Weights of a small transformer language model: RMSNorm before each block.
Each number is 500 + 50 x the weight over its row's rms, rounded and kept within 0 to 999. Layers, rows and columns count from 0. Numbers have three digits each. The size before them is the row's rms in percent of the matrix's.

# layer 4 attention value, 128x128, rms 0.136, rows 0-127, columns 0-63
105:532492476464495600538524595470478495493524465466530490409464546460457490429499426523432462577456472485520518492454583413491591589448446504548486484487454440550460468485446507601454437558538499
103:526498630501481505436602453501604523520613558473493519526501528513559504549542580473570531547513572505489434479479509477439483465476409487522445443424471505464516424489563544569489491394588518
104:511513559529475456361415434522493532453557455623413501513535450508421398527467413431544513538533475518531544569437442497454443512525561476470585436510497479513531471533496413520472424468527509
106:501443490492572584459454411539384451528540513494537497467425518479541539421558548482500487399467463452466440522414483515576506490422482468451491434607573548436537499426555499457570510520500432
103:508547518551452423521422396523409472603457489575499441556433435481531505505550549432564540582581450475442449533471531444508488546512562487533525391506511551434506464570564425488507467398518493
111:509516538491564421544491544455448543516516509443450469528569550520434375427564454455496469556394494478577563484431503534532498548590477509481469568597451567540456521390525491386480502502517511
104:484536587445488482581453509597463521450525477493494548565507528596509556403541440557413510489554508508531534506485542536492446454493410418535586545568483539496454476452546403570483500465447513
110:568439392444465555396555455548565496530472502460566513563502523368410532447497499453466541465410474414487477514608447554549482587518457504476474486630500535507497500505463489493521535508509470
104:469434474508549503426511422468512480531499450439508444502370516544554453501421488550469493470525436374487484549540501520440426487550514455595496465526463510481576549403530551522439419484453503
099:479639474571484483528398445488510539560522576584538552516467553480419488503521483501477527521510445496522586435585441409490508506522495469493516502445457509531540589494460548480437532484505564
099:551406478610508452489476470566488536512448513465483452490482480524532453583431555411535509501529451510559567465455593515523483489505493502516446522513430488559423445519505491541560527527531481
103:532547443499422442500431488471494548496481421476450570413499509546559435413516483452584489477412455414490470508513584537544500522445581498453514521436473485450477452498516466522556554514474584
097:492543446462541484567539513525502537442535559521596572464461546520521537517438457576502503473435466613516518429468569384386571634542471564425493481499498587489456460488452463513568501502516423
103:406520538425472483522480449436529621462482514476518475610589566593505481496576608453478525494517502492451532588493552458563522442448591478429560393509457541490449526489518442435480478562459496
110:563525519584515458479549508515461459441500514418494524402552460474549569524500546425475514542483474513545421478525468520498577504522399460529453527589641483456592556462436568548519433496559552
113:456494463546403541410558511529473433496550469479491534465519515461597437345574520517464504487523533571477507534508461398502414464540590441542533502452532536557513404405538492453560468475509467
101:485539447512481553509538541540464414486513565486543473532559464489523564539523546497543466472432522544432409467550493560478386579571467570485405556500528553573442527570489474548549380492509577
094:417454509499481455475606440431547496532445503517476496513428472519425465514463496467421445446537469485605538538462456472550392549439516452544496496501510472463428543522535470516451466569582478
109:506470580453561517525522475411509456479571524494457477573551510416465503511589514478597401574482595458487479459565522422500473545582507476448514552542476551505566493498428473458508451473465564
110:472539455530458503573545535476516523518454352491497470467554493557417509443536399572471479521535489461449549460534543525453459423595467455438444483473548497579526430392477425531475478545551511
098:383422446499530520533513471527436523493509536429482442501524453469462419540544552475539533485535441508483563537387467441506444451566593477462582561474599424495578468452437507509514521453572596
116:449470489538470546522574443458497468485482517444468478410552475590516480549543477474516602574454450502475494528491489588614623456502496487436591406449496630566524504495449512523583507524520441
098:428494460577481436567578450484596525588438459465550448513482450477518575578348436509527583524517474491528406538455507446385470450437504552572486489565534530515546516460527503428462446485470586
099:577505475519465483501521447445426454535574576564451482531508451436431385473427475565489505470595462495463401582488555470524525468552449505506536576524504507417430524584477508514553528509531515
104:531566531450464562598532509426507439511527485491559505538512512504489537436481472446555472466506530564533499507552485491386525469500552546522444423600590449471482492437508566500439460538531493
110:454404519503588465467481487542453496502499524561424557520499467485434548384427476456477512508472488507492495517490521404469531542503382508589538442580479468385561478507488522512450520472454606
099:453517532570502478524492604509594439508456460518589486427512341475508429424542469489455497500587463497524492429531513473493489508568554567504513402446579469533487543479503533521541601501475406
102:527435569531593516475484492473480525526448388425566557488519522462445460461441514421544515473501575527579428483471469417461502492445447473455484441508473570499524589506511485458507524499497481
106:405592549564503486500473444480549512478440575454429513503490527542571535420514593458454461436476506500493496569449543492485575452454442522426511456484519503574578471510505593510484560475520522
112:453437417566459530528566484459465511500479494503513446485565438549602499405432474631512515464456448541375489474560530464451542490603458495499563527494486472532515600471507419426443480488484446
101:511524459506444445427558410456495533467491540431492434479474506527586538466465413449532516431558507470539445425502513471573525466513504500477431444524450532649541616475501535441515504537591548
103:577458544492421455561479482499481564508500549467569548597615522484428561459515461493483512518522490487476580492385529463498497390492460534457537558454518492456427475522469525407470479449503429
095:507509544500510524532481522476569491447487540537502527563569554533557485504411420498538579558514383540501442530561509475529467419530511440523532601563504496409560523475469496472519466532408543
099:436480503575468479543473435497549478508567568469525428539594491555455462580515483570444511454480514548481381622517425575441546551383448522535540618426450440414517513512491471477533612482519525
112:476422593468557447431525441455445474538582511602457473459500451526472444454495466520495451463458514421532437466527534614478461474530525432494538437491557567494449564466488464574571506543540530
094:439553555504508556457463420606462463502436583464473564492463513505608497459478470486544504434477473561530540408479437448509559505428512515507491488460568554447490450447421494463439490404474422
095:451502442476516538549494551502525466547425598479565468522555514484576524496504516457474496427486564389497466556496512503425463594435451576497449600488425513536495503521490475522536508519525538
105:582440434477468448459482521463483517469491545519521551484435550523521444518519593492445527510481536512521500505545457477580502416569592407432461505577511507527522561548485522405528573514516481
098:445489529584455477520413599496483577495407513438546473462536427510482553497518440593549561511520517536498451506424529442456534487494552504459434511463552545573542433383426466491507497518508459
099:480575486495416521579445482573512546507459514498513512578447442533445484505562541401600501582485553475476537610405476534572486469485459460510505437553554582550520511489492496453352435506494568
094:519479448454520594492481513584473590435513440499516476452566507486536496545423530504540452462504576484490566568532478451452624540476554535510533465525544484559520485551568447482463482520461521
099:502561513478498382494452466455554477466553519432517451515483507465431441507510434434412503465572479457500459667536513485545494451458512495496469453457492532567552575522526509352466498448460500
096:591531433514586511480444549610483483602562449541582454523437446572470538524504519510468409459553486533541571522489516544498452572513493540478468584525491552450556444418492489463516556445547471
097:476566464436338484468487516518536539431484545582490558469532545496585491511480574548396496500470473458567453495555555544455463520335548475500496452502476512505481449525483549470535437509520441
098:568499455457480554454473538482543472399440452492532544521479442432453553478574440552468500484476506566596443406463537524557545526456528549517653571527435565496517464536543583611528519570568478
108:486568517500575573546488463539503552445376508539555550453417480498433512553503489504520560545435564465623541599499462493510488450533477573501435589355463521590507511508497516453483605476516471
098:556581462496490478448545434446426559556438611502439529525465512554412578477575503541458460487481451480596571484487493548575486560525496520490414433461424494437583471514517487548511564564494516
098:486475533461398419469466542432517489509562479487481506438437522505466437519590440531589461547482560572439364498521530550579556540492519519534499444452527563443511578548533450504459425556535454
094:484491553460506528580460468458341516439480534452473577522513401468481518489553468511462509474455551481447503477501477460534413460489492440498516543477446484494516717447518466493517486489419543
093:538441549548525413510397521521527549550547532469486469434509520505524468518455473545497458433527520465579520477424479447559492511447485405584525468448480542504555490612517485513560520445493559
103:463458587461529502538408538415480514498514441499427498500471527562455492503469512499362475390550483500504550494464451495589505586557493589592517499428509497435580465441510467499480490534488483
094:518498476571480505465568526496523514501527554526444465524530492545422543531442509453424467542433455538529578458546557486582594522438597481412497485462595473544512518520504444594529605497472492
097:538584447533517559534446500515518487469528463519523463475425460478432543503481509533503515488436493563500482582411519556524536490580411472511465438540598505427518521461546462549526559544458512
086:496493504452572401506540533511477507496516527584556542487470501330540444488515512548559473472401416488435610534501468412553477440544544497546503557469501481375551478601496488599511493423466576
095:543491584386378490541537492483450543501494473495434588542515480455457444493464539458526410464514523540646437607533457529508444568458580490484435522517503533462475507480477536566506569524452541
093:488467484472523550411536447590588524500517360476514457542519619433497475459540449454606436445516531545489573562466472548480509495393521486478500425497433490495461515488566492554533437519461591
100:471492561579498519584523532594479534475521439529445455639525546431530483540561454484404455527514468523530508417418574403545542444567521456466453561473470500493452478648453556516482463499555449
104:505492510582449427468504426522513476470519402547556422499529457505443469396577563563512493510381476440442512487442489514492470438508619563562547546426501554439477511458441537494460507555464612
101:641410484492466403459530561487544482470530502504467423532540437452368417558566525468514474544518488432492467450539545456552464459545562505445488421590444562476579507528526452457473517484473500
102:461601474548523474534462443526418506487531481541561439526521510456498555499544565445499519531567564471544472462571499387459612576492437514511529546477500483475550541440506520553549481492501501
104:595467513549417461546514482515539450470503528564475579544420467513546528548399519507541474522455508413453495434459421563453514545462518464522412511492491519483520480596443364488583452523494397
104:557577489583542420493620537453538493485521467478561493556484505532640517494449615546475528428529542549501486533512576492508557564472497561449462501450432499465566520564494542583515553470469516
096:532464541536501425573518513576577451378515546528352458476484418588479460445510424515502522460537449589467582573511572598508523521476538495468552455470489526455497598520456520476529529545504514
092:448558474523438558504442538466477471476555491433469474418523429523561538442570540480540410470439585557542569537584478563475501511526576531526483499574450569586582502493500574601548488451482458
086:453543460518599515503469507497503470428498611391607529525559522508495449491534483432510527502528483505538530549499490515437535400481577456471571494577562529561527581517606469471517597499479493
096:453492478574551482501451493492507452516546486497486540548546515483484415562485642487516484504535529469531399416481380542478519525549574502477598553498461569495398492429606466559449468488463438
095:490473430464537582500467457507480510456454439512580512557551536486466529528518472508471486577445554529507476391492518482547435465459506594503315594536434495550544639417516427430532509441343535
100:487511558543482487449518460394394421493480421591509433592508558481547500509447538540496508422544485523459475469423431483549481499429574491517471446448451566407500489589492433502573535564446464
099:547523463409519506458513464629483587516502509433498419492529459513507560530527514448451532474414581391493465467497489521527469589552386467470495440515562433573379523483473577517465510577532496
098:355509445498375393479495588538424540498498540514457527582497445489499460517565433534556505475506555472399485659537455513507447464514468564484536456473502435532468454458530489413584540503477574
105:500556610511528596542432488495471435557595489453500504522543464538452490480492456522528491541516435506471439538549496445481505535610539548499583499518527500468396622446464454463509427520457453
098:522479499536556460366483600521567493413556591452588570617573485499556455457499555461471477613540543554489546502522566541546473520544454473444473558580474512569506480581503503530574517405509546
089:493502602535510534507633469498462466458548547516588494552479550494539418505501522560455586508539476517428662523514426461494523512500433500478591645510494454446456499530464461418558555467521537
093:476442482459514647549542572503452548442502405481482455496465519488518544469539417464498535477550460434441537436449414526567482471561551494487511570541522522522507440502503520473572500501545532
096:500482644532499335499520547501473484496540447442523483578508551538506525636522595442471553533524570494515519467441461544399440533499551471590485545488468535515507568510549513577454510500476486
090:391577474415465569528448498538553438486538541490507421439572433563488537485501509431501493488492454535502446593538402515505514550425472501464496556440526512542527513570556497542462491488513449
096:505501511585536467546486466552505424496539467543471460492448548435555522499358508439496589522502410539551502555583511481558579469520551554505510457553487464581500493602428463490544546488500485
098:576417496502490478586432547526605478623478492448442564426575448506618460480481515498532491475514476487595529420467533491527446521551508567486477465561469506471463598571455447426433453481456563
101:516551475471582496551445493529455540379522480529536588543469495451493494585517504418445495553501511543553459494503498523414535534494451606547401456471482511523535387537431502451490465440577473
107:539442502520533438552513394476444482526519491439467510481453495354483493462531493490499544527522467449458566490577516528518499423519514498503514502478524554529507495442489662527595459574531576
098:525496548569483539446446542482442465479498367407440484515544476511501538511516456591448541544477465501498528466572489392575557483461489579548460445548468469557496568565507559491495464525599462
097:438525490503525492512493483595483565462407607491511608498471481538609551568471425486527538465451529444544462522462477565582512491472464514488521489456552556577631573511472522473540502532472472
098:428550484529451480494471537510539465521497530547450431548552499442527522528530514602515441512487476542489396479438461533604572454558462558510459491425496511509534510558489557583503508640513495
098:489471501479425464532532518496578529534496416469496515467502438474379571498440386519536492463487517371558484480503494509426432497480530595503552446442502483604453441526579463462525354513454441
101:566486463468494390573621462555568632464521462500470461440447424574470506489494492550433567587476514455507498555397432422507479482431538501566459558537468479443546481549483484370586509526542470
095:479481475409491456521463470476444440493655509547407447458484442559460553429454467591438458458520506573396459483592407531556434456463403496539532532586502496531550528543444573434429528492464475
091:439470541542491494454493472464527545543443524412479465445492441536407525455542574362548580438442516463469433594527501492515435519436514496383500546536565595459514458508478424513554546540494455
098:418462485561442521485541651552501444505526499541614467625482470457482529456508472552595558567473420469566580415497420513480521517472505453478477512507543521501454396464452485507455484523547564
098:550521545430509512571479532549545488556378464491412459504577478485440529535450441521475520533560488424511584438557476546500536514439501566544446489484474472496453491446449430550540445401486496
103:488486486592550497560388450612540540469570454466526444445524528521446403394580474504517528548543464474497510493466493469448451569523544489504542480479459537463569559490585466461477449565433567
088:487599460592518457439481422537557455518500434414497490528543498506478495412558447423471570420479467547486561476495459465493431493586553576660511564504508513492580542573543421473475475476465575
098:502507356518535405483534493450432508443491509545532505470518375513547516465418501535478542458503442414496492500517457435477512603495513454601488519583519465544442529501488519602485545542447502
093:470474447551445541548560405518517498486511475438530541515479457486510539533436468486569552474460440440480486467524439593626466437447533541562481502552502473505478419544505502534479507464485477
098:529421541379468362467526562499449512495516561468546610533447523458441545504489408558531563475558462464411469395487514453498465468524514415536503563400520472549571575511434471521499495530452440
093:466599390542562474409537544574511493579526485541517566530493554634514418491464493464489490529484527476457541456511548510476488551529492387564507559527470556516644557523567520554504515474536521
097:481467436500579419464488503585608541480479555517543494476490652552479641485460496419522534491537519486461426544515459488424542527515444494628449432498501460442484539507549472518477584530490459
105:481472532503461455475505400506475482537528482421468523420415526532522471546423489472502568397627417443510436585546455603491601384433459434519529502536533520515528439550561570545426533496580575
105:487468478573539449507565569479515481495409477467498569489602568430516603594426536418485457519444466530542565548561483527581566566402576424416550488552435392480445514544487503511522514585413484
096:484526575491524580542469565542571494527558541556532501478483479493475509571450474480481540505513470510572477496600581480480487421519489505501460486500409595489581533434574576532506447430523505
097:510473448537548516443460542520515526539516457445500580388504483623490463405447502427479466539538484461535496412515557492514473514458594393506505504460469489537514442447514496501552553527515469
096:468456454504628588517526543484449445549492548529458592593346512486526532436482483433540477478506460533478564552533449443495521544431490425431430434556512486598541588520486537533523552494529527
098:464541435482464501497618519493549481420533436422492468561588483543420457441599538537471507536466453593494505527530484380485499460506524492489450433540526527478474485497539387480512540521482510
098:550459524596529455507471478424457603485463481452535580493427509490551529599541450465491423464431536568580562524445558513524507446556571502522388518448456485513537582557510518538539501527491493
099:433540471466510574445418455537501517410425515425479375512566503489439530545449521478542526506554455503556508447478566495562429482524407452497448440569436490441544407478508474540555531505573548
103:477514494566560440466464427513436514553520487551522520605483492506517481504529552536477568509567506501509430532484506482445547417558438551525495558490535507605470517480470641442535574586489463
098:463519486432510527501442403518445488504593507489523464498520483388463525464579621484453521506471508475519504413526559628448566411428498499523456469541529514466541493501506457408473578514487487
099:460391454528554494451480469570500571449503442448546510510494528507575468544549529402516529479416492539558535449489492516496469561509505581587468467525497425511466451646434414623573419487542497
100:517579534445487552514424530596523551533537501392475432496386483426468501511469511498539514520544414536523509517510532532520427569465603506482442546606551515520447470524447497477461568480572515
098:576569478408560598459553518537486498443482479561477478463497473457392432575475464403508481417475522517470508500537476623506491443565405570597504391428524503550523493528511534503515521527433538
102:497580521486499485572542543525566505503489569387432456498509401537582482564559493524403511613476455470482527546541526453430534499484557535498490442495479504629478537536473488479464572569486548
106:488485505571476474469551485564435503425493580535502544493521434475426543405558467498524450497532496473449537465372480535451458459476458500581510471457438407546595427541597487440431437422464544
108:389411467518491566600470431446540506508510535425505486481489491500499414507539503449531441464457469429514443500386528432493483529498514571469414412478525522486462535534530553544552499585419444
095:496478555553422532581523520537464471549470529557492412479450540496440498456564559510472579539482482468632500529443500536584519463514495438521470553511529415455460488480586482554573411588527508
108:491549486566493479477506436477576503560482468512485434518472551488483482524445466420450584526566606492535551546451514478528487520547542543444482527478426637527499451559639506475511405521565516
100:574430437557507486607529420509519479520542450430496491454483500401481493458398533479508486503490472410501431543495532503495520500550517531548538487449487479495481464535472507476531452433520444
103:541506507505400519489494535446415477492436457573476375596548523465536513563592467450559527458539456542443521491439517503403513486479497496364613459524502565509468488477432481568533483485474505
098:476478492475478441544539476471456558521434495473482602538400542513470528550488517436544623563446430436475445481557454518539411462509508484559549523485539550426541455547551496506505448464507531
097:506455542487485536488451521412459436413561571515428528499495541471516527554476470514473551590550481518499450522466530399551579477543472544490504555488478470407510524430548513538569590542489526
107:467508474533436517539455459485466511489473572533399394446568487585546457545419544528490561519453496517502475533494525469485549446459501503488454539521455528573527544521424510549526507436462626
109:498499494509421528511483521530570475416478505514525507420564505398554540440516487482472517366553439436461526483539466496540546475497559448481376547492502501455436499463583505485466434486556438
099:513487542551508516519505458522446496542540447536436526488469455532456427481491494496517494457499542465368562491438516454458536497481416498470474471486549491327461564572417501511525484410504451
099:543471434523527419505508592591489445583500485476511531503475451505566429481537477498395465485520469499516487483543619597497490494520417503453540524448512422591399433488537450567526486569541434
095:599496426551519489467527513447467517585533471500497497509502510563571517556481640425453471473521546536483500420480489503463535531536489457517546566577492463422541426437499519519433557500483460
098:583483437512501503588533496553473454447576524545485501528567555446470449551480473473493559505410493518523577544552478470437431578484528506528546523547577497522525481482487491442469557530535540
094:550514504498503470493587583445505537449572569513548454569477468508536383552558563513453460408499455583512532543496448546546533525459456386501518549422516523577551443504497592542462609469549525
095:526422542418492542403443498532446515493532426445453479406550466590443493442526536446508398585529509517480481490486570463496470532544571557529478457535566491495486441522528547556458424518528452
108:534554519524499474431448493531476414487548453509456435457522477547575523407510418449521492431457513615544604549514431493432431463539496450435481504584579481466580513635398503468532511513481523
096:472394573416490539450492535482574574545544555502580438434518575527442441430478496467563486528510509538476517525604437370531442532424543443491515490535565517441504517567485432516515530436452579